{"n_layer": 15, "d_model": 128, "n_head": 4, "n_kv_head": 4, "head_dim": 64, "d_mlp": 512, "vocab_size": 29520, "activation": "tanh_gelu", "norm": "layernorm", "norm_place": "pre", "norm_eps": 1e-06, "positions": "learned", "qk_norm": false, "attn_scale": 0.125, "bias": "all", "tie_embeddings": true, "parallel_block": false, "init": "normal", "init_std_qkv": 0.0399, "init_std_o": 0.00515, "init_std_up": 0.0399, "init_std_down": 0.00364, "init_out_by_depth": true, "optimizer": "adamw", "lr": 0.00218, "beta1": 0.9, "beta2": 0.98, "weight_decay": 0.031, "lr_head": 0.00792, "grad_clip": 2.0, "warmup_steps": 435, "schedule": "wsd", "decay_fraction": 0.597, "decay_shape": "linear", "final_lr_fraction": 0.0, "batch_tokens": 16384, "seq_len": 1024, "doc_mask": true, "train_tokens": 134600000, "steps": 8216, "dataset": "wikipedia_en"}
Each number is 500 + 25 x the weight over its row's rms, rounded and kept within 0 to 999. Layers, rows and columns count from 0. Numbers have three digits each. The size before them is the row's rms in percent of the matrix's.

# layer 3 MLP down (transposed), 512x128, rms 0.12, rows 363-417, columns 0-127
094:505528523463496507472498561532516470517458486450473533496446500471490512529459509497515505514504521504500477508493460517509502499497515531517478521427483468509560490524523506480523502488491478493524492522474525480499442489506520466463523498504523475541513507501515497521472522503503543478501473495513505488520476470480466474505472529512521584502525519457506502485505525477527490535490
091:524507493497528567479504496517539507521482549486471483551491545498514540546488502495496477502501510518525457456511481475470499541538487500525503540493493448539504495514490503503532527533506459445489518510459511451498451471470497494512522497501488514464507495476511531514471488499479496468465464543482476490447517488493500494470501494483476522527493520535498526499504505474495522529462
122:485488488469445471533506509468491477499496480528515510464490507507519457550488519517530465518518499490510525517507520454444496530497489509539542490467461489494490492481548519499512488496525504535456525498515494485481466512525492499510477480516502499480555471530537492514544500517485486472506476488497521527495547509470451499561499502468479498534475521502550522474553473508493463486480
090:502490478508477530478450438506496490472496509497472477537505519465516512511508541517513527496538539517486485510508495471525508493470473464485500547527485488506510521479525508485500489503516440547531507485493508503496523568505485451511526482501515473473540501458469522506516488487535514484443516471470474495483452514509530471543486492449525535508518557505511520479498479510478519498493
107:543497483519492464513523415496483505492512478517529494486499472506455464469504493513492468491512494496544512506484526471499496471447502494529486511502465527503482485547508519482514459515537523475508522488533507534446542498508517472488471566474547538536489514517499476473465489517526464506492499522480498545521483557494496486530540523486527477470507508500537483494498483498486488503505
084:498506518491507467477459552540535492486497486548518527477481489507519472524559496484463492481503484529494470482499518496527500520505507463505513531527489473515486526499468492523488534486471498515515505486506482462500462499469486484504491474525507522521475523487497522558520474544494496492486471496479490492480492473452499468455513484497526611536517473508506511486511454542493523473498
102:530491542493506479525495426512485449477503521509510489459548475496479491496476463537493482480504502465500529500475497504529486494475527516519475492533463503492489506520482486518527476511533521502490478508521539576490553541508476460506501534445493522542494478533502471463509483461480506486501499484469501495494504567536498529509518496489533453494522536520471497492483488505495492503481
093:516486514540460483546541535494513556498541553545529482542487475504545545486488514482473468526470456524511477542504498495513484501502488503459505501505458482446498507503535488488486538535519495479505539471493493480471479487499507470488477517522524491508467481511476514505485547516482502491494501484520479493486482469484496482495475507505537555476532481499427493498460472495487494512508
093:543510471487451506473509450494521519526484493502499508522508486503471506485516533519485516464524498507511518569484500519485478529527456494476521484506497491483518556518503536465514490493573507500546523524501453479518498467460518504520507505465494455480546440484496507523482491488467495491493528526521495514487488506533471506503518516484531543488499464510486508461498517498450453463498
082:497504482469495545480481424520541520491510478538499539529501542507475511532499510500508491513479487491495497515496456538458501519464515509493497491468512464518473534520496521513524493449515503539504492518523510500463515523507510503499504473487537490522519476500479526547497431457496492526513537508498521533492524515455492535516510499481498449466487486517504428468487509503450511486522
104:494523438489478506509467502483546501516472488517463496480472559498479531477569492499455485469481544488472503536487469495499513496489511442515515503483564532530483497557469503488483481477514417505482499505491521484463490549509498502517505490518492474523495497507529512508494502513527476480479486527481504490465500489534506544488505508487516538487474530513508514525507479496513534478529
113:521511501511531486517455450476486486519510509482486543438490488508474491494489510498545503542496433513478524521502540538508519468494456536554481537460474441510525473506515520467477516491499483488494509503461476488497492497479480509503530495499495565540493456480500504486500500489509533528516500519517492501493488495521512458518512469517500480514473515506457481520459476557542511513495
097:485519512502499485509507457525540485494495504514498476573500554511490490546515483493474484495496514497509505488496503488462484506478500459527499495529520462517498470470507505462542431508501467476499531464502501499502505488491524509509483533481484486495504502499537560535480484521500481467564502517440485495506449540476462514519505509487484520509454528484533494458524464539503493531472
112:497514480505525499527480498434519478531521480486495512511514512459520518473540507521488518476474510525489542484489484504466475473487479503493498499504503486463532476518477505430508487481536467459495501495553486528518485515503486532473445488521496489522455494509507490494501472503461490576497543512545513502506530533497564493526515459506493522532466499513513505537466520474516488511536
110:499460495487460509460497485488471507533461471504493511556486529498504490505505570473542480502502464499549508468517516513490481477511473517506506468450496512511486482517469547470469516523483489512503480472483496456473475509507529467543496508506534459497532488485444481530483558488522493472519514531496475490520500532475531494495508512533487537531520471526548538488506482495513525501522
132:506482521511501485524497460482480511478499469516512468496497498508493456500457505539512517520507521542480511450487542519467453541499499513520512497511516499459512532511504478501488529510575490491514511504477499528521532489439461470510492519442460497543539527533509493502504535491459492487489483503460474498476501568520510506509521493498515442515514496502476547512501513517461505508467
108:521532534467514502425462494484514517503478487448522483459507512468502473494551519491555497508557510487479552495512487484473506464462518484553485511510469490481490504524493500534507490491488469511503505488509547500496493489504536479507472449516502493479488482529492454550525511485525489532472531504503466562493472475508487486514489547495488530523504494542483496516479475500532500487518
103:519519485484505520463470555477508473542471453511500468510497480548495470497511515496537516476508488498522486538517518532503506504493497497484475488476491506460478510520500521457543472463467517486491521476507476487506495485499545508501497511504502461508482510534494524460536502505516532456554514512559481517522441491504466487479499583461492524490496528517484534506457489482502459508507
134:489515540453500532420520506495487504471519506535500439506476540501484503480550510516496525508485545511471502484501513486505484515497471504553478501508475527557558458497509499480516538469531483499535504479525495483486517499516493511493496547484458460457484506526515466516518488523457481485533546498504494474488484486543470490519552498523485500509501456491488500505478500511508478475495
128:501490485506459506509463523488521494520455454508503505516492533481517493502533485497527533467509518519470537507536476502497546453492488499518526471481490479459522540478519544435484466460493539488549533506499472461505483490491507470484500488499509499501490531529541473448487511501486502441543509508515529531486465466515481471533477566489493498501508513528523515511499493523495501481477
069:526474453481545461531508547518513503504492519506519500523506517465499524507488521502525495513521486478483492511524471486505537512523483486505479479504500498469493537513500508503455506503505482489514497504470513477487469521485449464494488449505515473479538529529570481492489510481515542476492478547495464531510475477505501518562482529519481422554493483524520471504466457515494478511537
096:487546512498520527495523476491488524560484510577526500519479507464525512460468503459516500513530451540484485507546500474524465492537487510462489497469468479532486533484499522542499514523537511495498502505475546445502456468481503515479509492494461468513490485479492492487532485507500558446443504481518474486484512511506511513528500502495511457491499494548493517500497502508517510498492
098:534476459483489515475466496520519492525496514453483512461500555476477521526525501513510438503499556503496498464473513498480472547508480511509500537537499473490495497504485496535521523494509484470488550525470460488476513471517522478486449465492521524517471522478521563557499502540454498474526516495510515481507512535449495503491476455524496523479501488502545498501499476520490503521482
085:486511499486477492486455419524478535484515464507528498552512498527554512485540528500508557506486505447553482457491514493530485500503474487513505489542475493518496519481498539536526464474516479532463474497483474436500522522542489523501500499521526503517477479475485482504492529539479480521471505493477465492494481554469516482493478489484510517491528476507514536527519484480500485501493
089:481516488524492528488481502493460543506486515518518519528512510463435464471463510509524518498524509514500500492503488488524523528552509468487466521472541498481480483462535467487467473521521517486491509490506479509491500510488522518466471465503448514437550515532488538506488539481497529517488549484464501497491545523506516487570484523506508465565477475496504475502499504482497509481516
116:442520472489483495496534500530523472492524526514483477518463542531456463490511489503497549538489523511508515534515483517442514468541481471495531524495562510521512485493528470507484494502519482466486491540491529491492458466483493521502475519476453490501470533483493508542479505521525499472519473485491546541484523493501475480494558521489505510480466494524499498505461492559505473501525
093:477471482499465485477522539508471520486534488530508465517516487518502514506521484524471526534470482549497531499501478559505511449509524556534489482497461506488491485526479483448476436483518493501499494502492503497495519461480482522511496461504469523513542528479526489492512493517513527490451525491489519501509480474552527498513543568450526504484517521502499509463512481511510498449500
092:479501539527515495547474508511511505513463490421510511524487529491491508516541509513494474519527493533490499532515497479478497544511469475492479519478513501491507479499535488543463530512476525490490492469502487485542475502492499524486499519471521469460509500504566526546529515520512493483483490443502499462507498500482462444509506506478457484502522491475461545512515434544506487533513
082:544473497504456550476508469481478523503472483485442519546508525446545528513489549479504491505494536504532510497520507509548510471481472458490506509516502420531512532513485508494482489497488484473497491520504470529507510482515521497524500476503520511444504508465494484512519481527487479492458509525494482523472529517490534475509482527458530545466508501521491528504486466506442503482515
089:515492499490467499521477550499485499508490477494500543498493461484522526492536501487476494500508490502474536517536487488508488473507494487475479472465488481499539540532469492519453527539515475499486502510516577441488440526490470487504563464534501484497559501527519521493485531487514519465459514482515448520487497491488521478487451529554490493474512484499522508485493487535515517505512
077:553565499495523488480455457475497491534503471510495504523494497474519491500510509500525501476494501479446537466497497500492525522497496486520485494493505484483496514522466485515510494521531491472461487499518463479521499455483442463493443511482510523522481545523447549545515487506480490463500556548516489519524494538481503479495507465534496544499459487498492510492469507499512532532537
124:501493480510513456492475481523506467504494474557492502519504508476522498517475486504495530514477456492529473503495510507501456509516509499478488503505561541511499472503496488507460499433486491539546472467483499499485538542515477478512513458554474502540513473474535478533528502526505538481503486499572490503484504506548484538498487489506529469453487459487547497511474496512482511460508
089:511501519459476490481515418501524516544455485496564506480507497517483497476430485512486482511464488485505491498517463479452494487527491472514533498526500482534494478517472486492530511508451490511517506510485514477513560520503524529478518519520483476497500492515499554492502502486487524521540519512522476453469502514524462506516468543510440500521490539504543516508516479491518522492529
095:499526513480468501507499503485486534515481499483483466467526529507497502534508508483519484482525470521498533551527478506514534484490513479515457521514481518503514519596499540520504501437507488519495519487474471515505466439485517455476500459532529516479521486533505500534491474513502489473517513534522545502501483483533466516464478477481512478500476425501482536518483524504497528496518
113:521515505494522515474501509505493482517527519491465545514560471518543495512507467443470476498469482426523494545488459485501506469453493502466469509482479519546523488546490499478534484477477510507495475487496510497481460501592523532511513495518525521516492478453501494509475488513512537507474504520517497471498529473493479518491518517533496556483510485516493469499495481484522486502473
091:513506541478472474525476493515484522479475510474479464522520549459500511503476504548525448516518536557453503500522505511492488482490483502555487540475521509483505518485516493517488488466522498426520494467472464519479493517491498512496543482492532522494528498517559470515519514476481488497497476453493462478485513503535485491467470563492524485509492490555500511512481504507541502502505
097:521514495535492513485494531524508499519511549478456520518539519519494506491502495447516450474486492422497512584512490456485512472451475499467457518486504527521521467505479505471523502506487506497497473496496508517485487537544518502485475475502570511478520483506536469517434456515504524502503527502531519491496528509487472533500529516512485507495486534488494476481487487488503510487529
090:492504526482491483490485476518511517539498471472483491507471529521437479526516552492511519494536492503503473486532486478505503480524503529495525517508461467526504512498526509469510517522494506488479501549483485465488508490511508520507491507484505488499539527548513443498531535494508496422484509423500504464493433538522486495536516510475438510538534528511500517498518470498501502462501
118:472510470500509524514489471522480532515553500467485492492498505508506470498521490501507479476454492542476458495505470474512520503502489457514533474514500470522524501543498519485528472519504439508492493503522479467504535490516528459496441490509500548499502549498486499508502475446486506521530573541541491478507504447494500515461505532491511470481506549463510510475520532491523491541497
091:473509455547501515477484501493478524499499533492490523506480497522523464482507535538518544493529516512512504503500490511522521504500507475493509508507463501501478509513475531453496486485486495495506496460534515484478507514485495540506498492579494484467466479493522503502515543514503490537464463493527499481508458472469462457455551469492492603496496482480440482483523503510517507489522
118:498511468507524520508506517470522506503524503445534501512523500470499491488461484505535515459525497508486511504535511489534498458500527435515484476478484477512470496484516497483473484531477505497519522546487478489528447498500520506530495507545485468510482505494484503559493495482515554511478473525556525489472471472515519443504494505468504484591471537486516535501504499475493469488514
118:508513508504515514456502458451513521455520496537488495479512443510483526471475514458529493474493516484491487490489462523499508491512466512498463499487487485508491484483485502512522520525486504500488513495515517516485516514468456478505563500503553551509492491521467518505514484475498551560490541495509522478535500543520514468451517444532546476505486457509475512545499525461508472517484
071:500504473530479475520516503479513518540518531500527501542517517503517475460509508526502508506525532524487519500512457535516507505491521482448475519490522465510501494528487546486508486539504435471490515502534473476466527522471497484475487486496475485421527487475498484509496491535489449513445461540483488521455473513475493514530509482491490502538504527524505479535529508507476516560470
102:484488527533502478511488537484522497507448489471482489525437520506486503511480520493541503467529531559488468498509474477529489477517526525501546525444506460487490528483488513482482525471466523491497500520481532505492479492484540489489541468495499480467451533522519489482503511515515535457514480463495550457518455524476506508470469516488492571524509499506520513531480491487512509514513
097:500490524465502479451531442493460481498523509515519491547511548490463530528509506497495467506499469511504494469547492458526539509498469515501511526491497486521534515533513523460501505485482450465527493497542504467489530524551505526460488519532493454491468513494488496470498508516468513511500498498512489496497473468554509482507509531486432445518532500500508481512540477515480499491540
099:534486551486560498498470436502473502545529502465511481489556495471539473480521504522510496482488510417507482512496538529510509536492515526530498487529484487461512512491522511518494451501473519481529475493488464531511540522499510479474491530484508501530515464495493467502469500488468475496488489460486519519537487585493500492508492489529493457515482487475498472514495510500499506487504
119:480502504505502471523480504498503484467540519534512511526476494531528457419468500516542542547529499482528509467528488488507471516535494501497512534473496523465492507484560504475458521517499515474511494537480515469512479527494467483487547504509458515549554496497488482466511517481462524480515511474531495478466519517522515479515534497459515516505481469460532505496516483478488493479467
103:519549520504502478483484554490490551473527514492492517487482507506538495469515533473512487471506534506512472493483468534511516519498476532502522453457505545487500473521533491477506484485507492526506548524519511428519505467494458504494515502448505464552455492493525454501486518498494538495524491482447521468483502521522511515488493531546487452545493500499517479524498483494478502513465
091:488492521469499492467442521527545548494482516502488527526467522553453544521517476519467499547508491509501573526486482466501478506502448476514521516499531517480487515501483487462488489490470497522485477498489500441482469472483493525495500500528506532494502505487487549492484508536502516546507552517522474507471500497474489477499470504500483536486468498543491476473533460523474513514473
104:525505486514496506447542430476498500498514501503507529513529490540498503505499505502528485504499496447499530497462509481494497467491517476509489513548489467488469500468495461527493528537511538498485490501516526470502554507477520483513504513476558530508472495485525464481479487496487489527494521511516503515474512565523546525492555466495491408517450489494499472490512509504526477498487
064:501488459517487509506517461488503531500512486530495513483520472490500512534484461516490507474485485499508514507533533486502462486500523475516500448524457525479505540524506541550524465503544502514512502505512493499495521501495463499511476455467507520502530458507491524552503490491479507522497494498511499534470508588521476509514499518476462382490488514525495521499520505473523510505494
107:507522509493484478521519486525489487465476490532486510465471546532506471461534502493491495543445486491456490480563502466496473477552503545563516493535496448529507509510510518473501518491475461518511536480519511494500491473467532521527479477485520486503485494520550475541541498516506533517515470532496483496513478514527493476474476505499468485531500483469515491469518525461509499540525
101:489478530491470518508457468510503554499493568500524499476507504499493493472508517519471525528499552506505557470500493553521481519485504449534494514515483454487560513497497532480482494444454483498471530446496478480515491502505536520489488494486503532457508516479512500494542486464494507472505502497483468538523491517479500517481503499531468497469547498500512514512522468507505529517441
114:466486502471479515484536440524477490548493529482484509490484536502453483516487504493509474507476516492533499476505443532486506460523494528530550518474515500483533483493509489470519498506513444473502533502531505497520506461510498515474474463515475503495493537536476526490530488480490487546481492497463542530486499542486554501564520493534512496489513496517519456480520499481522450528482
108:509508505448481489464493519489533502521504507461522499508506515487464498535485480519468507476492491504487486498518465485532551441525509499501551481505511515517473479509509519422545532519504467510476525532487493451475468464522484519461481475499501491513490569489544532500478525510467523503487465498497524519492518471514536516486534505482522500526466480440493486485473514534495509536502
# layer 3 MLP up, 512x128, rms 0.143, rows 364-417, columns 0-127
098:464510513485492464469475498489420485493462518504503522493500479492462481489496510496519479483519515493446519547477529479513505478477521520505476499482445549494454517559536539494494503515485509534512498499525463547503526483492472495474488473481486507501501528524513481449521528532522519477515510488471535526587483505495509507534498531495486493502477497455492468498473483518481488506504
123:527508472542509511502508479506519455450494502482487468452510465515486511444497453516460509506458514513491486466520510497509475515476514487525502484518546486484503520485496477486560554550534483443473504479493508507548526506472528483554498575532478504500501504495512504523512480527500462530515495498478531488469503509478487514473513520482526489525515469515519529506479541502531512504498
095:524528513477527490515450506489490486477536548512512509423508420504485493506480448492474511508522526490559491450489482497501510543467496494501572503529481517456519491469482497464484517469489520487524501495489488547546513488521522515520536551542488489476488519502503486501478530488483492517521486479516498497510516526550474517507484487493503478511516525513501529521466518496513508492521
105:551473531541495514491494469511491459482517492489459510442527458472507527487515500500500446466469509512475476479507545528518506503513470502512498466516514504476519488498509498485521528499506496476498494509504515526510530493495508427536475562468520498498488510503547450503541476475500528504503526511498491552501451514503522555447495504493498496471491462485520465539508524487509466508521
091:516536492511516449536465495529508479452469512528491497462513471484487482510497495492473482518449480498486484489479537452495496499451510512557511528480506491521539495524527486445494519490481522458473457506506507537508497477501504496497502550536525512518526471467504495526511488490564472505525454504513515508519508489489502547526492551531532508510483513528496484455495517467532460517501
078:519491484589510489522524467489530492489524528481448509466538466494489542489461462561500484471517520462505487519464510513494524537527482528480509519523521480496480476504458531520519542490510540494470521512481534533522527544495479495510489508510471499473501496516479498474504487460501479482523509520475555526509473527528494524449535500470526494473510511474472467513497509498488491502499
101:482480515537468482482535499472476442425510530510441482485496463522477470501471497489509525502493478476475514495485507477494468487472531460504515482516550494456516494480556480519565508549474463482513483474456505505515515486492514494507479541505499499528476489495488488491488498527538510547542491501476513513492505511516509523504531494533521495546525476485517515531524472506459488521494
108:490534504507443516459488483492488470453510499508476500476511468519492488485461471492550536454525491468535502490484487495533485523531502531486527512519469505488496455489492535469521527565519489508515505511473472518539511501481443499521477520521494514490495500501511494474488496504518543528541518548510496492518530516562489519504550487494493500475504476490473455519508467456471470510456
079:463524461519529494484491491523509511493484451509458518514529519523489544528439498480494498526487508447455470530475529515472495465458561513472484529480529478492506504524535456522517495479490508481477513470520534517489528521489460506505518487512494540485462489451471473503478480507494513543501498486543516491539516520532461532512518506513519477473453512504517485501465500522477486470512
105:493487525494518452468505465517504500502535509494492476463512464480491534489452501498543480524532487522525509477521531506451470502470493505539494467483516481483513465498504518493502520512513493495489511484501534502519540474458460435465561516468510493512516501469480482539537515488520527543530514507535460459521467503562495510487528542498509501505483497524518466505501451504495462519504
123:502522516524499497433463471526501475454510516496467536488496478458485520459449522495512516483519474498474540494504506489480488467526509473523490465516526500487539491470477517462485531514555495492498502497515490503553519503466486500530481543509520553500527472460512496514501493487505476515515460496529560485495486522555500508486532499477488503513513481515498495549451465483537484536493
103:466500494533482461509512491490455423473494499498465505477530492531489481509491460504511524500509459470465542499486526486522475500515516494509533491550489544514485443530530512515517495522443499530524472520483516514527503513473482517545488494468527514508494470476496473466483518490518542491488447476495504523529480500517534509488509508499516497490497507448536548499515520507468461507553
108:481446472500532497482546496491477481476502531478484482494491521510488500489485511500489516523470515505491544500493506461480478481497541459537460499508531527463525552539503461498539484532516508441477476508512544500526522512481494456520497518532493514541529511476497518483518538519551464494546484493508516463481542509489546523476527492487519475514461488503497520463506463529488508477465
114:528467445556461484489554479479506508487519525525456476491535459477520508492479519501483473517498535497510482489496554541504473489445466473529505487498523467482481528506499482494507505543515517459488509469484492511459511498476527453465456568473481489516528482496496489529500523492468494555476525498485504537504498517508482543508501488512518496538460504501501462485510512523518500510501
105:475505504527518524517515487486489496499515507486487475504484489528476494486466504561500506487517511513506527466453515525494512545532492512470536501503497481458464436503523487519508454498547497511470496541444496505518521476439447498469496514467468493528542478518514522468529506462472506549514497549465501507523497528537492540502508463505498478520472524460472511505486503494504523493470
103:538531506486531515535475519480496460481470473538465500466508499479459514542453460488518483467491529514488507496533502541488501507469497474548524495505539487475516446444487479492488528466496545506526484485533484583505499483493538520511482532510512538467474493498458491502517487492515496549492499507511538496539521498519465502515499523538524470513515498509508505501495479527510496477534
093:509500498504529537519540464462478494468508523457495462486520455545522468490491453516464505534505518501494523471531467518516481519453509516519495521542508507524439481528487490541522531581538467497509448511518534482507523511481500493503510512519502538513504499460501506519505515527477473525523476479501469478508504535494515488481497461547483493514488500529492478463478485484529516481483
117:545474494492471476547509462525531486507506560547491499473547492534506523509522500498543487478507506500532480494484485500475514498531514492491538526514509480500471516475474521462506466520510539513510507540494533518524496516506494514483506537457555520560498519512453498467490493500520509511493507500523493485509530487482493481486561488474558469503503525459462519443518493505461485520470
103:506499477528542490499533486478479496479514487458499482504509502547509499496467456518473515530468497493502498503464546523502484514511546524500477527502524523494475495548494465530530493507519474533458446530484557506475532511500500494520527494509460512533491498470482523518509496529510485529511473508500489537554492528484524519480511420525511473491432488500487472466474511474470504505475
090:536494476542506510476526480516492454465544517509452487501530498511498487500522472515544481481466491481498532505477525522478514505520509492448526487528539482515509456457476524457540489520502505511502487534521483557522527513498475490492488525483507517521505462521495476484510516506520519490503466529478463524495552524516534513515529539513527439463443494500491473507528495489517465543489
080:474465525524521495479487510496507460495524507487485517496483513492516511521481512545526497508452556499498533526515519509464506538522471489529510455516504497455502479492486506495542507493442552500486513526510507504500502517498480501510504516525465511486469453513489477488514512445494476479554501500528551512514506480537490507480525522466538436492496473453503515570514542501501465488480
091:484498533519476468524464484497486428506486495575481502480525479515478478453508486516508517511475488477527508501487483472500505497464520449511501503530500491485521511516532532511496538539490500481487474504493512510572503523469493489481554487499469495576518471499516479485520510488490478498503497499501507486522515500485493499487515536448557509495516500481540520515551496462530444498504
088:489549482528518529539460464526443478495496514495511463491493489492445531494504510513501511479499506508521499464409501501503491524519508482498545527515487511465483463506525493503495458457565480491520488525500488524526514516437499483509470520478497493535526499515520487464536498470491480516477478510450493511513477519505531523481503483479512520508475507477464552496450509512520511508507
107:558503471543484482492548491514513450482528491499479498506536523526504523535456481517503516490462473480475492494499528538492485489543537523480509507526532492512528476518443452525516488497498527491484492501495544493484501519488496498515505520473520498482468463475502495524491480461541466542456502506486539531490496503499484544437528484537532480453488500526501495479491559502483492509514
113:517495499503474482489482472522484494510507515554485506477523447472485481501495504504464547471523492477509509521471492521509476507524501508516546511520489482511519479529475493483478543523501551462534515514518518525518507509488490514528517550468517550524500513472480500461468510451564475494494460483519543495555507505494441480473526507485565500521536489489476491527478490499497454498486
101:539507534535532532496487499472493492494487482509505541505515511482489494523481523499530482435487461476461517473501474466508486565460479460464506480498525483512513487486499474500488525505516479478467492504456520482508500499501491502495466523542522497490489451528536513531525512471499528521562497479479494519517489527530505534500473446580462493517501476494476504526509515467514526532498
088:552518504527502528495505508507503521495531545456506482485533488482491505504540501528480502479473500473499467479494489478469529542490458481510520485487501510485474503530459493503491487457557509510487478541509520504470507523502527495529456512521493534500488516520506519524495522477454457515520515538467492521540491498477516575488529467533490468530477497464482459505490554524532523524462
092:499543490502530512481453483466409486503512519488503491480523469489455489534468504476502502449514517473495495508476473465523499524463530471532503539578491517475539492512463530459503522525489522476498500496536490495524510463512493546517501548543488518461475503503491496483516528528517469512491509488512480525514519538522503523506501507523474486520498487507472502478501492504508550468481
093:485530492544473520490508499533494486480484464512487519467513524491477486513552470521499504432479451513460512486497524455505532486535461516511537486507508493537453463488487536495518484506541521534529532541511447525508495499522485515518438512497574536505493455519501519506509508499516509491535492530465539509496469490486490507530525499481481474477465500476486494503498475496515493516491
105:497476533484521495509450510531519499474473519499475477476528489526519519463509514500572459456505518485525506495504472449465546471482523494499494486496542448474505511459479537463517498514546477539529509479501494559516508478512480466495480516492550510505479526499476476473513478518517484475524492566470501466507508500526495498535511543516518483479489501499478488500518458494506481527489
121:486520476536528507535493507518468515520461508506507455523488521492447506502489517516473481504466509507467528504481526483469503526505465499487532478498547513470493494516509446501494479473520544478479488518515461563474531513459509489527422507508472498501474495517482519515472502498471462515519493518485492534513498513490513525546497501508520483529452540459511520514451541528540510477478
081:509520480512497490468530480463442452494524483462502497511504484509468467475497493553538488502504462458497536486469497506522523545495500497515471546540491525499455461535521533533506471510484467501495485533510498491511507536477511481519523470514527495515507477498518529480511489532521506518510507512454497541519517544462517527461515508496490515501486451510521452440549489490484505521477
100:537465455533522445484506467456516497498526502539503527474515463449485509492460508508514471451527518474479522491490481500506504468520456478531502515479499470487467454490569492467486522544502495447502528522525451527536506497484485462485486505509514561525529503497506507468488533502492516506543505508510506475510539510498477504527508495473488496528469504514498490482467490530509504468495
101:500486479514519511533490481488487504491493511499515463480450514503465516471489522563500530488494508548490529433478524509540480532520504528504530510483496476455484469523499483489497488498553476498485499547477507501565510457415467483472513534485481486514516521543513526483550517463490477504516508508455498516528476522495497507487488479509519496522498494504483541501476505513487537533498
102:465497468519459511488496504536462494523513536503503531507543505510521488518516466493487512490521501488496476507462497489509502519541487539502489518511461499478442453499542527499506466538487495498525486519459462523490507491501469516513439487456494522509552493538477508443530501490505528533475501548479535499514500496488530522514548481500482479490457495478447488475520497510492549531464
091:496484469529503479506526503483500502471496518501528448488464481472468499494494487576500521470508524570506494429503515527528494541531507509514545522492511482467451481501500484487481503501515495476491527559505508514515501471418479496486515511500459503492487512525491542493560538504475473498508492519488476520473475507517502508488491491499496489541496519501494546493474531531502533507470
091:531477501514530530519516499484507519455490497455493467473509496502511505506488457524487498515457500491500504491491493495500510538471518517514497512524499527515484455523470448532503488483526499543464444500502542518467519504509504506533493496511545541496470474485484532516521471498473493518520480551443487536556504512474529544472461468560508461496517500480484487471483520454475497504530
105:491517486514496489498487480491461533486505499510536490530518480476492457512448545454529516510528480485498473482488487496492463520435534471489524510501526483509497504510539465533451455505474473488522437479492473507468507482451515501493511527487496508536509488487511506529504496513455489540507483487527479490551511543518516530527484466558496500556481517486514506516488473460521514510519
099:499520526572524510543499497479518496467462492484497470517505537516506474482486515528503508492492497480463522489483464482496491506483512494435477486510551485502485488502519494521527502488531527520409502477459500509493493475499486490515479481499487493496505477543529513509516472475478522517504528536435509523498491512479495531531527513544507500486455504524537462496512523423520529484501
125:528470506494488531491550492552519484513504476477438487463515499504509504512505499499471518519456501518507505508486542542475516497502493522504516483513508493523541494521471492446551478504518486507459502502465518509491515470499474474490504532458512465504527524504515468545500439499555480518496542541468498494515489491471480526486468515521584470466514514487471488490487502505480480531498
118:537493517494516497483515496471489468439499545489505569494501497452494454507455470487478516502496477503449497501472495526509515473508483500493501476495463555477511473506481501473517487481511539488495527472526467494522499490508498512523492550507485537490481496514514487521488517500526494516514471523474558561563477517502501533525486453536510483517535501470495505514488530529482508558482
095:506554485486499500510486475549488484495511468502487517468520473483462546495470496504526518505523454487506507519434492536487538523497509531517514509542472499514485447464489530498473498487510513531507494495519491524521512493498460519490504501480551514477480497489506483548508463461516511553508524554529522489558481505552467522485500533509531472483516489519470475481485504455481465524494
087:496525470558513539501544495484509505507474473485472482474487497500502525469493505476460484513494497461480473550492491506533534469501551537503504521526531501486464496534528480533515493530501500495462459500479534529503553476504503480549486500503492531510503519476470502512518467490515519485544494509436514542515474516494476527479516460477533463478480507481521501473450499472460527472517
084:539468450486463478529549485520514496510489492519474478485524508523483499502509483534480501492437555504508520520500500490483507491497505516512525511497488492521499520503473475523513461500515558492470498524474537514494488530498515488507512508487533519557555479522487461490526487488492506493525475491469524506532515475463490515482536479484561463499472541453480536441494508479520505553522
081:477536493520494494484543487517505469430484474529448523469540475495486505512486443504489545467517484470504521520428509490459496483515468526514490505511516464489495496493511495501504518559494550496517493514498497514504546530503475485501483530457494527498491489524533495484470497486555497494486493530491524488505533527507482563516513484466515488483479519448507485506478491466520458507480
104:515505515493541524470490515453495490490477538482487439524478501495503494519465508470452498526478548504506473506509497546516536512504499514526498512502505518450485478528499431517496489520462520461470485489508507517498529467490505493530496510495481496468495535506491522511494461491480466500453516533487555544503524523511463536523465480517528470505511494504503555530447550513478503512470
097:492526493541469451536460453509495495481461496521489505480519456505500543453525513542502502476508492466546497482493508446492491500519477465491540509494520499515498518474487532486494552504533574478458511492492484496513507564490523508524490488491481466526500461491468517482476522459510476490473509501482535513477497512493524511493524491446503505504489526458505507476504492550543515498514
085:473481504551482495496476507492475490473474511503451543435514478488517494526492467523459533476511496501488496487501490481492473529559495516513523534510503504524492463500519490494533502530491499527511538504466483520516507503513503503555419499451481487489515476514489500456511491504559523498498500568476536520462473530535505519514482515466507522468498486440493510504498493477519479515497
095:530508531533482513493525470512465494498469487501438490498512503508436523476476528463536480452510471474469500536440518505506537515515519504533498516500520491457482503533497515493538473515515527501475471540470507562532536523487472482510473499502530503514503527536482506486446467483519539540508486509523519519519506527513489527503531501503542468488480454492488475477511507499470504506476
071:487524530554541522477529506489499459503536485493482475499505462511457484521486486499505515490520507534510532451512530515512493530507496473510538474481487495504494472500461497486493536524514534480479481504486496518541495445486481500507473535505502517508518479537501484483542524467495509568552502518521542458465490493504479562498524471537515444516466469505506518515483494462493520526474
102:541509504516508471486524499464523432478484503503448521473501501536493488458477470526507498474494489491479504445519517536518467490504497507518507477510506508499499487482491477504565517531452504451477522483506520515551505516460512470526496563477517518490551468471505499475501492479511508531477506458480547513477537530492499503482515502482523505471465492539522466500487502488500521552534
112:519494472502504576470540482515522515501521523506485471498519515491487544498500478503488482480473547490524485499496518539469512509521504514501471516536549437484545513490455458488557486503528484450493501500480528488505529514480506457508467555494524495506489500522529473500496459499482487491496536543495467517485532521524523528460507468453500502490482454470466520501484488493475515494505
109:528519497519500495510463476517507490456473481504501529465514447463459496478501457552464527506470529487451496509510506518441482501472500499491536500521551497475501517474515473536487531485505539522517468500526527506480501548493535454520519520477489549531476485505512470501511461512463475526449464475498489529511484505510501510499500510475513491531508526465552511501476515504524484501541
108:483546527489513488529495480497511478467495498483509475503509452536457478503469468493495534536486476514524524509461502491495497489446541519455528502499498509522524492503521515523499535506498503482433442487515537503547495481489474516483532517519491509514496506487478511524464433493493494510530492482526472492546516503490495515506502506517550485557524516482554492472503541434507490504511